config.yaml
d_mlp: 640
positions: "rope"
rope_base: 1990.0
init_std_qkv: 0.0341
init_std_down: 0.0
decay_shape: "linear"
final_lr_fraction: 0.0
seq_len: 512
steps: 7372
dataset: "wikipedia_en"
Each number is 128 + 24 x the weight over its row's rms, rounded and kept within 0 to 255. Layers, rows and columns count from 0. The size above them is the row's rms in percent of the matrix's.

# layer 3 MLP down, 160x640, rms 0.101, rows 0-24, columns 512-639
size [ 92  93  98  86  98 103  93 104 141  90 127  93  93  98  95  95 104 111  93 115  93  86  93  96  92]
[[151  99 120 152 132 191 164 138 117 134 135 119 166 148 101 172 145 105 132 140 116 100 166 119 128 147 133 121 144 173 149 126  68 143  86 130 154 116 154  94 156 117 138 105 116 113 170 148 106  85 115 124 150 127 117 133 140  73 153 171 163 106 150 145 105 140 128 121 119 131 125 120 112 139 177 100 129  71  67 141 150 134  93 103 163 114 140 121  98 110 116 142 115 123 172 126 139 111 134 137 135 134 149 118 141 101 136 139 144 135 126 117 150 150 179  90 125 117 151 109 148 121 156 135  89 138 102 117]
 [124 137 192 116 139 109 159 131 155 119 119 123 111 109 107  86 134 104 114 121 116 182 109 148 130 157 125 128 107 141 100 102 102 219 117 147 132 117  52 101 110 117 131 102 116 146 104 103 126 145 114 120 136 104 151  63 129 126 132 150 122 138 170 139 110 159 116 123 103  93 111 160 129 149 166 146 155 144 157 147 131 142  82 113 136 105 161 109 119 106  99 102 114 106 150 102 112 149 131 147 137 134 154 124  88 129 104 128 122 107 125 137 142 142 155 104 158 134 155 122 136  80 117 142 108 139 106 142]
 [147 102 126 117 103 169 138 111  80 140 134 132 109  92  98 158 125  77 113 116 119 106 178 104  92 114 145  93 162 115 146 131 106 129 109 171 123  99 103  84 168  96 145 151 121 145 135 114 133 124  82 122 160 118 142 125 167 112 163 142 157 133 106 160 111 127  77 120 132 139  65 132 123 104 114 112 139 126 101 131 124 105 142  97 149 140 113 145 123  96  99 108 122 100  87 170 107 164 128 165 150 152 123  90 188 151 124 113 162 144 110 123  93 123  67  92 131  99 117 140 118  98 106 166 155 103 108 122]
 [122 155 166  99 119 123 143 119 108 146  98 137 113 124  70  83 140 102 154 105 133  85 137 111 132 156  83 130  93  68 106 150 142 127 136 156 157 123 139 126 141 146 140  88 130 119 118 135 152  99 128 157 107  88 102  92 154 134 121 148 139 142 178 138 130 160 148 134 130  90 107 136  92 137 156 102 131 131 123 150  99  85 137 123  85 102 123 143 158  98 118 139 119 109 115  66 115 156 123 160 120 161 127  92 128 159  90 161 161 154 107 130 133 133 111 137 103 148 155 111 119 135 143 116 116 102 132 129]
 [141 137 107 128  93 117 145 143 130 114 150 103 121 149 167 146 173 177 112 121  99 129 130 146 134 112 170 157 106 111 138 155 115 108 102  98 174 131 109 140  97 141  96 149  78 140 134 130 129 127 139  83 113 112  87 121 120 150  52 148 135 108 145 100  86 130 137 141  91 138 116  98 178 151 163 126 139 148  94 152  97 121 124 124 121 211 120 131 109 104 128  93 105 149 159 133 144 127 128 114 129 116 119 146 136 102 147 130  70 133 119 141 141 134  98 145 123 102 111 108 133 138  93 115 150  96 132 142]
 [160 151 123  99 122 135 135  99 118 110 132  88  95 174 161 128 108 163 115 147 154  92 133 119 107 125 126 148 105 118  99 102 148  98  97 138 108 101  79  81 102 100 111 120 170 100 137 111 182 157 146 117  96 122  88 145 108 122 131 139 126 136 121 140 130 165 108 107  95 134 113 124 137 114 129 105  98 131 114 113 116 123 108 114 106  80 117 138 114 133  95 127 148 119 149 121  98 132 133 162 151 147 137 152 136 112 115 118 134 126 107 121 109 143 146 102 106 143 119 137 116  86 112 146 112 102 128  78]
 [158 119 116 116 100 143 129 119 169 121 108 108 114 144 111 154 136 133 141 106  83 132 120 111 129 136 139 122 138 156 111 125 166 116 113 155 127 125 141 127 119 131 181 177 136 134 107 145 122 150 114 123 124 122 132 130 122 163 114 233  73 147 118 165 100 103 106 139 119 130 141 117 126  90 152  96 186 122 117 157 159 141 130 157 135 176 137 121 160 161 124 133 119 133  61  65 166 110 139 146 176 114 121 126 164 150 125 134 121 138 138 131 138 130 142 124 177 130 113 117 149  79 101 129 126 102 194 151]
 [103 115 102 112 132 121 158 111 148 107 135 135 117 163 115 153  85  91 130 146 146 100 137 143 115 129 143 136 139 117 123 158 101 142 124 128 152 109 106 112 137 120 106  90 149 140 131 105 165 110 104 136 106 105 127 147 109 124 110 122 156 140 126  88  90 118 109 108 107 116 127 112 111 148 146 130 121 122 108 140 152 118 198 106 109 130 128  70 131 148 113 132  94  95 130 130 136 142 108 121 144 118 172 124 127 137 137  92 133 142 102 108 116 162  59 108 137 159 134 150 104 161 146 121 150 126 161 122]
 [114 123 165 129 146 135 115 103 121 109 136 143 126 168 108 114  92  96  98 106 122 154 122 144 100 139 173 137 184 107 114  89  98 123 128 125 155 112 129  97 109  88 136 112  91 155 145  99 127 131 122 122  72  95  87 101 128 151  90 153 116 135 121 138 112 124 106 118 125 146 176 104 127 117  98 102 111 128 108 141 191 160 139 116  70 145 120 130 125 133  98 121 115 101 106  84 118 135 146 106 165 116 136 127  82 145 109 104 117 117 122 102 139 164 153 105 161 150 119 181 140 107 107 126 105 113 139  97]
 [133 146 129 123 178  80 133 114 183 117 151  97 130  96 141  86 163 123 118  95  91 152 121 123 117 117 128  90 131 143 136 101 128 131 147 112 156 132 166 113  88 122 106 157 128 203 129  97 153 114 116 113 120 125 116 128 113 169  96 134 151 113 152 137 148  74 106 118 129 116 112 187 145 147 107 149 122 136 166 107 140 148 122 102 149  81  82 134 118 148 122 196 159  97 101  98 119 107 156 136 132 126 124 124 142 166 115 107 125 129 123 137 104 136 130 116  98 150 115 131 166 110 143 106 139 149 106 126]
 [134 131 148 123 174 139  81 167 145 125 136 156 137 148 105  89 104 133 160 110 119 132 139 139 134 130 130 165 166 138  98  89 142 125 141 111 113 157 138 148 139 154 121 121 124 147 153 161 148 103 118  92 123 110 134 138 120 133 131 115 125 125 129 165 135 165 178 143  74 110 171 118 117 144 139 142  77 111  92 115 161 155 151 131 130 121 115 104 108 120 149 122 114 160 144 146 139 111  96 110 170 115 162 114  42 116 122 158 153 118 162 139 143 152 153 153 131  89 116 163  92 127 107 158 159 163 143  95]
 [108 183 115 126 130  93 115 118  83 151 129 108 144 108 103 110 113 152 134 154 116 123 188 107 122 127 119 137 151 117 124  91 159 119 144  83 116 113 122 115 160 123 132 117 133  98 162 110 129 127 131 172  81 171 106 147  99 191 145 119 126 139 112  96 111 150 114 132  82  24 153 144 108 143 134 152  73 157 129 114 129 138 144 118 132 162 103 148 145 125 122 187 158 127 127 153 142  80 127 150 152  87 158  88 118 156 151 110 141 108  90 151 124 128  91 122 207 119 137 133 125 189 127 128 150 131  90 127]
 [100 161 135 123 144  83 153 149 134 138 152 124 153  98 119 123 119 107 143 122 110 114 159 119 146 109 121  97 153 164 153 109 132  76  90  97 113 156 153 142 190 160 126 127 143 108 124 138 174 131 115 189 100 152 146 138 109 199  96 134 186 158 128 123 136 117 108 124 131 125 128 132 106 156 109 149 102 169 142 110 125 149  87 132 124 115 166 140 132 119 154 135 144 147 141  99 134 138 126 170 141 154 158 117  80 123 113 149 149 122 152 129 146 101 163 139 119 111 133 147 135  96 133 139 134 102 136 130]
 [101  95  99 112 137  89 129 130 121  66 159 176 163 101 138 119 140 154 157 149 112  70 115 140 116 118 133 116 112  84 130 150 156 149 109  55  98 109 158 104 130 104 119  91 130 132 127  98 100 145 121 114 122 107 109 126 106 143 128  97 163 138  94 132 168 102 112 116 120 145 118 169 129 115 129  72 104 190 122 139 171 119 143 101 116 145 185 138  85 111 115 124 114 103 116 152 125 130 110 135 168  75 160 129 157 119 132 119 167 125 108 145 148 194 131 100 141 131 123 146 114 169 123 159 199 153 100 130]
 [157  99  84  98 123 153 134 141 107  74  98 118  91 132 110 173 136 134 152 134 146 124 105 155 164 100 139 104 132 104 115  81 137 174 148 111 150 119 130 142 146 141 110 102 121 124 102 135 159 120 120 151 139 105 150 117  98 138 109 134 115 138 117 121  88 101 127 120 133 144 136 169 110 136  90 166 105 136 134 139 146 127 113 130 108 149 155 110 138 123 134  94  86 138 166  97 141 131 142 127 158 116 118 126 116 116 151 160 164 126 148 123 137 136 131 142 157 135  86 144 160 134  82 161 130 160 164 127]
 [152 135 122 134 129 152 132  88 150 115 113 143 125 120 164 151 136 125 159 115 139 100 140 172 106  99 144 152 145 159 154  84 155 131  93 111 157 120 131 124 176 144  88 133 131 145 163 151 155 142 113 124 156 130 136 139 171 117 151 130 155 129 163 124 111 131  97 108 123 168 133 171 172 102 111 141 119 150  71 143 133 116 145 132 129 115 163  89 181 142 138 140 155 110 128 130 148 121 164 165 217 164 138 122 142 124 146  90 138 110  96 150 131 167 184 148 120 107 169 112 124 117 161 141 126 127 108  94]
 [144 148 177 140 154 142 119 112 194 127 128 120 106 103 132 144 168 120 138 119 112 167 140 139 115 119 152 147 142  86 127 113 133 140 177 130 131 105 160  96 126 121 111 121 166 159  79 136 102 147 147 174 123 112 124 129 140 133 141 112 106 121  95 134 141 114 115  99  99 152 110 147 149 140 112 107 125 101 154 155 161 151 101 123 117 108 119 144 153 138 112 124 107 116 142 122 137 123  84 124 139  74 112 140 148 125 138 145 161 104 144 129 117 170  81 107 161 157 114 138 133  91 106 119 131 130 142 104]
 [131 120 153 146  99 194 139  86 122 184 144 137 155 149 130 167 141 166  98 104 187 138 139 127 111 123 137 112 154 120 123 141 147 136 109 112 123  92  98  84 135  96 132 135 116 110 133 113 127 181 161 158 100 187 134 117 159 144 131 187 191 141 153 171 150 122 124 117 132 142 115 149 135 141 115 101 150 141  88 117 167 132 128 128 142 145 103 143 135 139  90 124 145 117 136 114 147 121 172 115 131 125 147 125 140 142 139 114 153 103 120 121 151 153  88  83 122 120 100 120 139 107 164 165 157 135 113 116]
 [118 134 125 125 136 120  98 130 166 165  86  92 116 119 106  92 134 163 120 165 143 160 138  85 123 129 140 102 126 101  75 164 193 114 151 128 118 136 109 151 146 136 118 117 118 107 177 140 102 147 127 120 127 100 155 119 129 111 139 130 157 116 118 146 120 129 151 150  81 152 167  69 147 138  81 154  92 104 127 134 122  70 135 170 125 155  83 101 113 123 154 149 127 134 120 116 120 118 133 170  73 121 101 101  79 151 106 151 144 126 154 156 144  81 169 145  78 101 162 131 126 117  99  96 128 104 150 123]
 [126  99 139 131 108 149 112 105 128 108 134 128 111 109 132 152 124 139 119 144 112 115 135 130  97 145 124 117 161 111 135 170 176 175 111 156 162  82 144 106 110 109 137 152 121 152 131 132 147 136 103 116 100 117 138 142 166 107 118 107 119 144 118  93 160 152  65  93 128 185  92 174 155 109  96 107 122 163 137 139 150  95 124 106 120  93 126 144 171 114  97 136 130  84  98 131 141 117  94 136 156 179 120  82 128  89 114 107 143 128 118 110 146 149  96 112 136 152 136 144 111 109 139 116  99 165 109 155]
 [155 119  82 161 173 103  93 114  97 117 129 133  96 130 121 142 119 154 123  72 138 108 162 162 104 148  87  92 144  77 146 155 124  96 115 155 149  93  88 110 109  97 112 136 162 111 166 105 123 126  92 179  84 108 112 158 114 152 125 133 104 144 151 126 171 139  85 126 128 161 133 106 141 113 154 130 131 115 101 116 141 110 120 154 101  91  99 156 115 125 115 124 117 123 159 142 155 118 121 160 166 108 132  98 104 102 152 119 118 129 102 122 128 113 148 111 120 166 116 128  94 129 187 100 115 138  81  72]
 [117 170 110 116 113 108 126 106  93 121 131  86 184 131  73 111 158  91 123 124 105 118 105 134 134 166 121 128 121 143 149 127 142 145 104 133 107 121 149 133 132 135 194 121 138 104 160 144 165 130 179 141 146 140  90  68 126  74 105 146 134 121 145 109 131 195 108 130 127 106 111 151 142 137 161 131 101 143 126 140 126 115 138 131 149 127 101 130 104 157 135 151 116 128  83  46 122 141 142 122  84 117 159 131 146 147 129 137 125 159  97 131 142 123 175 153 145 163 111  93 142 136 114 116 150 166  81 133]
 [ 80 111 117 175 113  93 120 123 130 137 148 123 132 118 146 135 129 134 125 124 127 140 191 116 111  77 130 123 151 138 160 111 133 134 102 124 117  94 132 103 150 112 150 121 133 141 136  96 115  91 160 158 119 137 147 141 140 170 135 105 150 147 105 151 106 116 139 160 126 149 109 175 115 102 119  95 163  94 123  93 157 153 169 122 119  90 154 156 102 114 122 115 119 125 148 188  96  74 168  91 206 146  96 164 151 161  87  95 142 146  87  65 123 159 144 121 101 120 151 137 149 139 110 171 131 112 110 107]
 [149 109 133 162 146 146 119 127 111  98 131 112 142 112  89 103 110 141  97 140  96  97 147 106 129 135 119 101 106 130 110 124 127 135 160 118 126 128 104 151  98 137  98 129 129 111 180 146 109 173 130 118 146 143 128 167 138 113 147  99 164 132 114 143 135 140 124 137 130 164 154 116  60 156 154 141 113 131 144 125  97 135 150 138 137 147 128  92 125  94 124  91  93 123 107 118 104 118 136 154 114 110 121 137 109 113 153 138 144 150 135 128 109 109  95 132 105 131 101 116 188 150 153 139 148 101 124 146]
 [137 130 143 149 152 145 121 129 153 143 128 152 145  86 138 133 102 123 133  95 147 100 121 115  91 155 197  97 112 116 136 111 116 101 126 127  89 123 129 125 152 104 121 131 118 108 161 111 133 122  99  72  98 132 143 132 150  94 121 159 146 141  98  99 170 155 131 109 134 126 120 111 174 133 112 127 137 125 132 127 140 147 106 150  89  68 168 102 142 140 121 153 165 133 125 103 104 150 159 105 143 143 117 143  83  96  96  94 151 135 106 125 120 107 122 124 173 144  97 101  99  66 125 123 135 179  68 108]]